Weights of a small GPT-style language model, trained from scratch on English Wikipedia.
Size: 20 layers, width 128, 2 heads of 64 (1 for keys and values), MLP 320 SwiGLU, vocabulary 6910, 4.34M parameters.
Training: a variant of Muon for these matrices, 160M tokens, 4877 steps.
Each number is 128 + 24 x the weight over its row's rms, rounded and kept within 0 to 255. Layers, rows and columns count from 0. Numbers have three digits each. The size before them is the row's rms in percent of the matrix's.

# layer 16 attention output (transposed), 128x128, rms 0.0613, rows 24-40,87-103, columns 0-127
118:107143153104130116157120133083135128158112175089134089098133138108149111149113143064135080152091104155139150071139132153139142109158168130134090148185120147120144116132125125166133140157159152133156106151071105144186153141129117107125151106120164133105126116093127112146104140127146083111111108097187151139127150104114136126137126091105114119134139112136125126148126140108151153101112
120:112154118128103101102144078154144092097142129089088120158145080103120124128145161120151098141134114128130083084096132124119156134132119144088160134109153103175130144106136117160117161124163115126141135157102099144124106129133176126167161117084106115131102127112114094138124146122112178157122134169164137092111128114132143132151148180131080160114126099106103144114143107122139110100077
120:113181145164118104087164187123148149067133110142125139133163130156097116139119126118145137097099153117133139124115131107087126109085133082068116120103129101128095123113133116104104113150135108138121125128124167146164126153163106126107139165101155123187132117120111130157099118122156164138094144112109123131092136132156111157111106141105119133118155109134089100170085074123116128127118
122:126124156118098127090122101153112140163123123118148126101149133119123105107160139094127187117147158116167132166153127132160140136115124120135080173145084144109106134136097166119112124113138083136126146121094132108129108135092141112091102151087101072125113132151090149166151140141113141093144106082151135161105135092142154172154131121153125070090143174124102120100122138129112117153137
107:138140136104133121109169132124121117146141119103142159084113078099178153106105126127132157104117116103186102153116143084116131163128093097134120130107107143121110117067120125109117152145135111115116087103119131133187105144131103157113136103126119099197133152133142168128156141087131151088157122125147146119159134156125118123107137139094157139151111149071142162094142135128154138137086
116:089118139151111115145122149127116125143127152099142143097123103144156123158157136167156143107160097104189153115126113160126077078150149140098079148142152143182097099133146133154143138158138152128123145136155124100163153136123134161102166150159129116128137140139090122158182155125113129057151113136146119131121143152125093114160158136106121140108132139121128122087158129123183116146103
113:145089121104121126151064139130134112116119153116141094126097110148115055109154126161104104150133127082117145124069138127106088122105147157142137148128093132119127095146116107124138145194187118148142128131096109111126156129106112118092108130130067114115119127115133138132137115142125135143076097129135093167134132109123128129082131102137140105088148115131165115125122140104070162144126
122:161129161116138132104123080103125122127126122149141123096137098170125142131108120123142110167132127120131128102147126120150128136096144157142111098129128118142117136099158144134120137128157119154194120108088153125151173107121139149148134078092073159085115165154099119126122178180088120112115127123108083121132115165148129100136057148114147129139142152112109130104130091125092096077144
105:156155120101174148184079109099144141136135117109129131179120139118110161133125126149116123154143107131124186152143124170114157146108104141165121142127157109126104077118167138139083126116164145109125130146142105124132152120154140123112117155135181137123086152148163145141144141134133102125060128117113117125149120127140086087086139161119115158139130177115153173140100153113122086121140
125:130094113148139143100096185099132107137094105121132189089174083145106125121117122156113168102111106144119114130102181157148150110116138135057144130108147112137108148148141138099139098123127095130125145135114112115115147108135173125122106089148104162126129143122118170125143177139136143080120163117119156085125134130130129157134147139094180114088147141147145121125178135122117125135160
112:162108102139116148161121165173132178156102152104113096119104116153150135059118101122145117180107060147134173147147112142123152115121101126119135112132144116128123116160100140146149099136117146126117185108114159148182077138138103132143115140110106098106101128099131150113128103114141146148172171144142154120109174150102142106130134132138133122112107143112149136137154083142134162147132
118:126131129111080156126134135157098103191132153149159111154138167130088102076113144140150107125120194122141134151155150117155108136159079151134156108131098094117167085140121134111138151122163132123126125122127125108130132081104132156104120095092126119127100119081101113147156146151093134096132152148107133169122105095070091122113135119145111101121120144133135113130112168123117125121177
107:133147137141131107158102114174165165169149119173099131106091103166074152127137158104178120173148130121122155158158144128151147121143180144126147139108111128082094146116095128109127142138118164124128124163132123121119160161137126141149128140142127122120159114165130107159125099174123163129121161079142129116124168145199115087153102127133158134147145112133158118120142150126137109136161
112:133101127096096131129111146176153113081155137101097143153093145106158130152147146132115126140168159135121137097101125098171126110137139160081066123159134123175146112143142141140108129104105131166131133137124119162108108131144040128115097104159097118124132124137132156158107126125123101108181106100105146126156138106148125186136126130144086142156119156134122151124105122119087139122146
111:138166120150131127127152165131124155140130155142117169155107073144154107099167138051125140083106093147137142122119128112154096123068127142137081123094167087146113145128164113135158138115112120136111111128139118110107155124122115120139113137118112109145097130162136105129123108139169103094182111128149109105129137140161122185131086083111099161106100131142133148128133158140133095114100
126:126117126118141112132120099155125121137102106140125128099106097166123076102114110130112130124127103093090189121131113104106109154118111119119080135139140142164160112114175128153097113146129107117144113132139105125123118130164122106116122081141130129123085147106141110177162107146109087161069119165110096122119139077119155107107090145156105115129060153126129127126102077137162123108163
113:113150143101152147126133180092163137112124138113155135150151122106118074120152112150153089152143160155135126128157099091137166156152103114109087106114109159149117127144105082138143175146141105108097125110133112147148144137125140107120097093106132136095120122142108149106130141143151151121123158133183115109115118168150095197125102128105113134129113075149178103111071132131151145112125
081:110154127112117136110125110135172095104113128101088090147156130126084116128113119121144130144147113147154109123159120146112130165125132114159077119126078117125129093138153103147144087172143147174169127126084113101091081105119109129141105177083117126122113107109152121089138079096171109162132114154137124122109107117105102125132165156103105094139148161078147161141124136134122153144110
096:144128150138163129093128176138123151113147122132100157140124142165105138144118111137111130150145109113121108222123139117132109198111155096090117094114153134107146166146102145099127095108114070125097140121155149114115149148124123126131144136153101129144101182165104119147115140157117127103124146154112125136109075164129151101097131123171153141132128171097151109114118114102122115097142
090:177116123109152174152153153099129153089099171124108148135126173108117105178149086147081165149097151131097133124109083113146109135142093128133120125161114122137122114140131171113121126170146134135128134110098137137080136133093137128101119094150170180127107157156168146097119089106149122127178126133119117123121113134108134104119130133137164111148079108107105158133124130127127160153172
082:155102128146147134148102145103154141158129178127098114132113091150146080120146103116064113118140086124117080144146145110124132085097156150162117119173101141158114116136111133151176113093161128116081119176124101121115072136101129161147148108100121078127138135115152116084110114102097111142146128127163133117128109099132135092119130102133143104093129122145144128167167103134140124153125
080:140153075150140134166096180139119130076099114146109124151151114131111126133070089152118134145104116120118149115093139112061104119120164116119132082123127118162085121095168177102148119116123113137096127134100161138168131137124167173123131155133153124110138145116138083131123106113146112153108130141130115072111143085143118126103121119093134116146167157130154087137133123125132153117106
081:104091133094154082153126109109118126112115104146178171152117163143119136149107080122133134163112116102110124134122144168113132093118132122131108145124148125164110159150157137186138116126110141139128119102182133135125161091125124121168111127172088150125103102128132095087150119128115140143133125122084123142090122139109149163200137127123076084121147122153104107122104126089121125120177
070:101120145094120110097132114133108113122125126157084153111128096120113172122154104114119128152124171180111115092161143132142138154088154142152136138103098100104106175125180104097138158127128123120145102107097129130108178136131103116101129105106117122119096130162087116136094164109107124109130104171087080122129125099163163090120103111147105132139100122107168147078160136142093128137139
078:146126123167148166140101108074137155135160141104112148161118152100120098138151094155138152132095155128169120127166152167134159131161149105077108085137124160132129119152115141166128113125110142115156099129119128108156147066088150145133113121134164138113192129134140129128126113127150111131111147140147109126134053143155115123107168110125095117120127131115104093125139105172171160149126
074:101126086121104157106147140146102113155168161095074126118115098126133107139154154134110088161114144136145102139146114108123156109132150145148166153121126118103158129151096151148110105170141135110093151159126105068122102146107121111064100124178166107114106103103167107085104158150104125170170109163159148156133149085128125116115145137144150148128127138136140146113106125117131135107124
080:139134110126090099136130127140164166099132117099148145111119119139114112137138106147071101115108109150074092095153126181154127118180108116132136090148119164114135162106132162117192128142133124135126139165117146099054149104108074124126133109104166097126149065175114097124115152125119121124104121139127146145149126109099124138136110111110137106122162096149119111134153145133137149145141
077:137142166117112087144135086143118147121144106152102099114107158098111130116091120122156074138145131127130135155152069086151139138104091134193102137126098120151132130109104142141159118098132142165156127070130120110137104139129155130141121170107129065117164114155110104156119120087120113168097086137125110125150168100121114133127103112112115145158118124102138135121135131147112065135106
083:106140133190157133140111105115129115128171105132114132131160096115135123158112133151124098128106124115117133107101135111128107102157114109111128140196105130128167167133130119125145136133150126169116123134129134107110104144146167154077058121135101145149146141136116089163095132101164130097106116115150124126118077132141086136139180142136163127123164135111178161106150175091108088113127
080:169107162102131120106147110106105138082106135095108158096130120127144175128151139125113123109115129161133130154124123072133115156070163140121112147099124167121156119079081109162091127115108129096147112151108134128153144179144172096088122124101146142123112135119148169126122143170092104127122133137139101113134126165135082132104138123130184103111130121141145163143148127115145080164140
083:160113160066096162122113120125103133105115146143157136147084139111103111137123114111122141123132136101164091121097118122126123122146128154146122167143155171136097138101142118119143145144115110063111119093097128151159102114108133134117163158146142175051102144090097097110165173124121123103151086096110142169108154129116113156136129154140122142091137134115103109119131098154164114117122
087:109126163172130159122104138160180125169112133119131148148101106148122132115096113165150109147129140080139110158112165166083129129112099119210170100174140112094132121146114139132182125139156123115086103148143116116171158107119127142132121141134141160125132166130129141078133131103173119121132120129123131128180137129110108102126122120087126131161121080127130111119101111157157115104131
080:105124134132102122099109056149093089133152134095132137119120144116120192170116107147156109149152123090109160161124151137141131128148121109109128145170094166135153111102153126105132138135128099153106140122106135121154124140142065122154132101121139124081163139145132112175131129160091184136145158146070152140149104136112123126113124103125107155160139081104138111160129113094125120156128
080:148098105106118120151163120122125153129160116111166091128147143092109127122108129143117143114176081152164096134128125097182137095146148144133152135141104099133126159093084137096185112112168077158127162160142164123107135126134127151159152157149109123114127146151140095095115178127163118100166115138128120117104139141151177123120108139105116145149132175146099131167148121149112126111094
# layer 16 attention value, 64x128, rms 0.0492, rows 24-40, columns 0-127
105:099117109158130096128141142133156110083100127116074113145126120107150141122135086112121101137111126096133067111151150106119148117094136124121143141163125082120106142135137158118042147109087081126141105090129146150109115108128125105122094122130169135115138117138103142073151144151086130130153098146152159141101069121158142137117109138106135089145114118096141137084102126123109116112112
106:119174095063130105112095159151130100106119150136110109141136153129114135117149111175125095094149087178130107111106093128114164137147175111154097120138122144112128154088173119121110140117111104150143147114145117135129128101148143127098135110109098151081149094105157109179156107149106096107137124118107080113138124143100144084158146119144133154129109147131154151087164144143112111165117
105:069136125127113100126131117115139123121119129170148117120132141115125140109148133168133144135120133155121193134103116159177139170133087171115120126100131124160119131095081099135131143105120125116163137147065144167122115102120099145111082149155184131106156097157135099141138124126096136077123147108153122119110138154151131102122169126123124102080111153189114123136147128170142131109107
104:106145123133115091081132119138140117147114108112145150106143125153131075119135150098167081180082127090159103106143113166103091151151123159104125142115144106138112128166100147089115134131110109162111168154113153140145138145134163153131117145134105108171141137155140109141145170108166162111128094120135127143151119127107141104160131121155141119109078111137159179164135154134119152109186
097:174156170128116164094112148136184118133110109142128134129103143115124108117125149120120170126103154097173135087121105171100164139105106136146136128105116134141132117110138156144115153105150146156103107134128142147113119113105119114118094131085126114147120142123127181134092117124129100121093155160135134151137184155084093083083139099102141163158054141112115156123135106095118126155134
096:171126117196138153095102107142136093154103152150140114134117130172145133160168153116144168148147095098153068166108095139093158130147124101153122149127108140173155131139131158094080130145155128184172132158140146143152081121116123088135107097163109159122143099140127153119140151098136117128124131127136126129113125126123079136086131160114113122146111145120115123118137119113145085112128
103:127131117111122141088194095181124149139157122125091176156145107103117136126161121099151107130154114149106139125138133142123102141117114099121156102162120130147145168164095105098135136095126098123105080117108145105137133163166106104115136100144124171122128102133126108134129154144116139106133187141118160130124106103101076133154111080148107099158118078156146120147161141119110085102140
104:130154133151135120121116079127096101094117094105118109135113100129105139093069114105168125140131099161145123160098144108157125135177120142157085091170149124079097104141145147106116108117136155145101106117104170136118165135158130116132135152128158147097162082105108179161120113140164104119137114135116127115095123192152129153122127139152114122147123122110139128122167129154108135108181
093:156110103167131169118155131120122151152125140131103115159127101121111124167114131137158162141115161163132104112090095126145146088141098133133147123143116161122186093153098105165133127110154115108094139110123111074110152104130148131117143140098162134163088117147130133132230127137089144118097140134118105129122117154129151130152114119154149076135110177081125124110124128131138121131151
101:114145114120107114095084102135120102151144149118169157082116104153102091150147171112123127113099162126101147149099155107126168134115101141125112115105145121163146110162158159144094124143162163104123155103116168136136154120171122069109135138146116132143112134121138132128126140142133157139098144108144108081096145137120115107121166169157083172110190111139149143109105130166143098100136
095:123155117061123127141152162110119124204149110125115135131145174119106149113120141123115120086113146137165134155158140126096101140127082122136177143125146125121130140149135133149118085125138110121143088148142149115164144114110141086122137137106123138119150134174122099075121144099114131167167084165133165139084153125141113127132148106150115113132108163116065129117137088167127139106163
106:135147144142142133130105115164132145115131125068166165121132155122113094106092086126119084169168125124100099122163127125103139137148125098113110109095123123120131146139090146080132113131127121130088109135156187087117141158122127073087170149134118096132077105136162110098117129129160104105106121118134143134110114148132162174133110138091172111126120140156117105134149130154158152144083
095:145181085163137145131087115153151188133155124171136120142148113178145182160143158146154140161151134146107091131156118094122100111125074167097108115128101134116146133144145102145133114117083125162118117145137122152106127132144128126134147126122143138143173103138114146145132071145143123122106081134152132149132126115115097150150128127122097149103158162160166142163122100112098165102140
102:163127130140163109112184155098138111129154191130082102100154134088146097120146155092129140118144122078154126090137146100159135130177166128113132151106137144141086130135144099109134120150166115115173108099155153124099147138137120123142129132167100097124144095125143124163129123086135112145131175130111152164096104121141130103138125095143098126091138151121119143159118165095129167131162
099:143139169111104121150141149110149097155088098133094126178127132142109105145149134137137107126150112093122105126093134085125182120146104110131146110112131120141111141136117093152102140148095150119155177147157134141122119109140106111130166122114150103142146145156118139118125127088146095171118132124108071078118152121179103097125133097059114123147134168146150131156133143080118117108179
106:109116134135157116131120120103141149113121132079104139137158105129078154129115178154124119162126126094167156102099083130142126123167109135170163108093144130109108134182118108135134144092083136121136083138127053114139131118115120100081141122092103148083123125082121131133127169137105115132148136115123117154124060138132118136107114140102134144116125146103138088129143164151123130111173
099:110096100111130095129155100122146162136138126099130115123136080105147173155150098140113084096156130107151159098111150126120122112123104159119119147113119141136131123168111122103091150174165136123120116091138107101142129117122113114134124169110096115149137102129129139123120116100163096063114110131160095087120157184149102130117080127160138125098119134193136151111131105125109119089081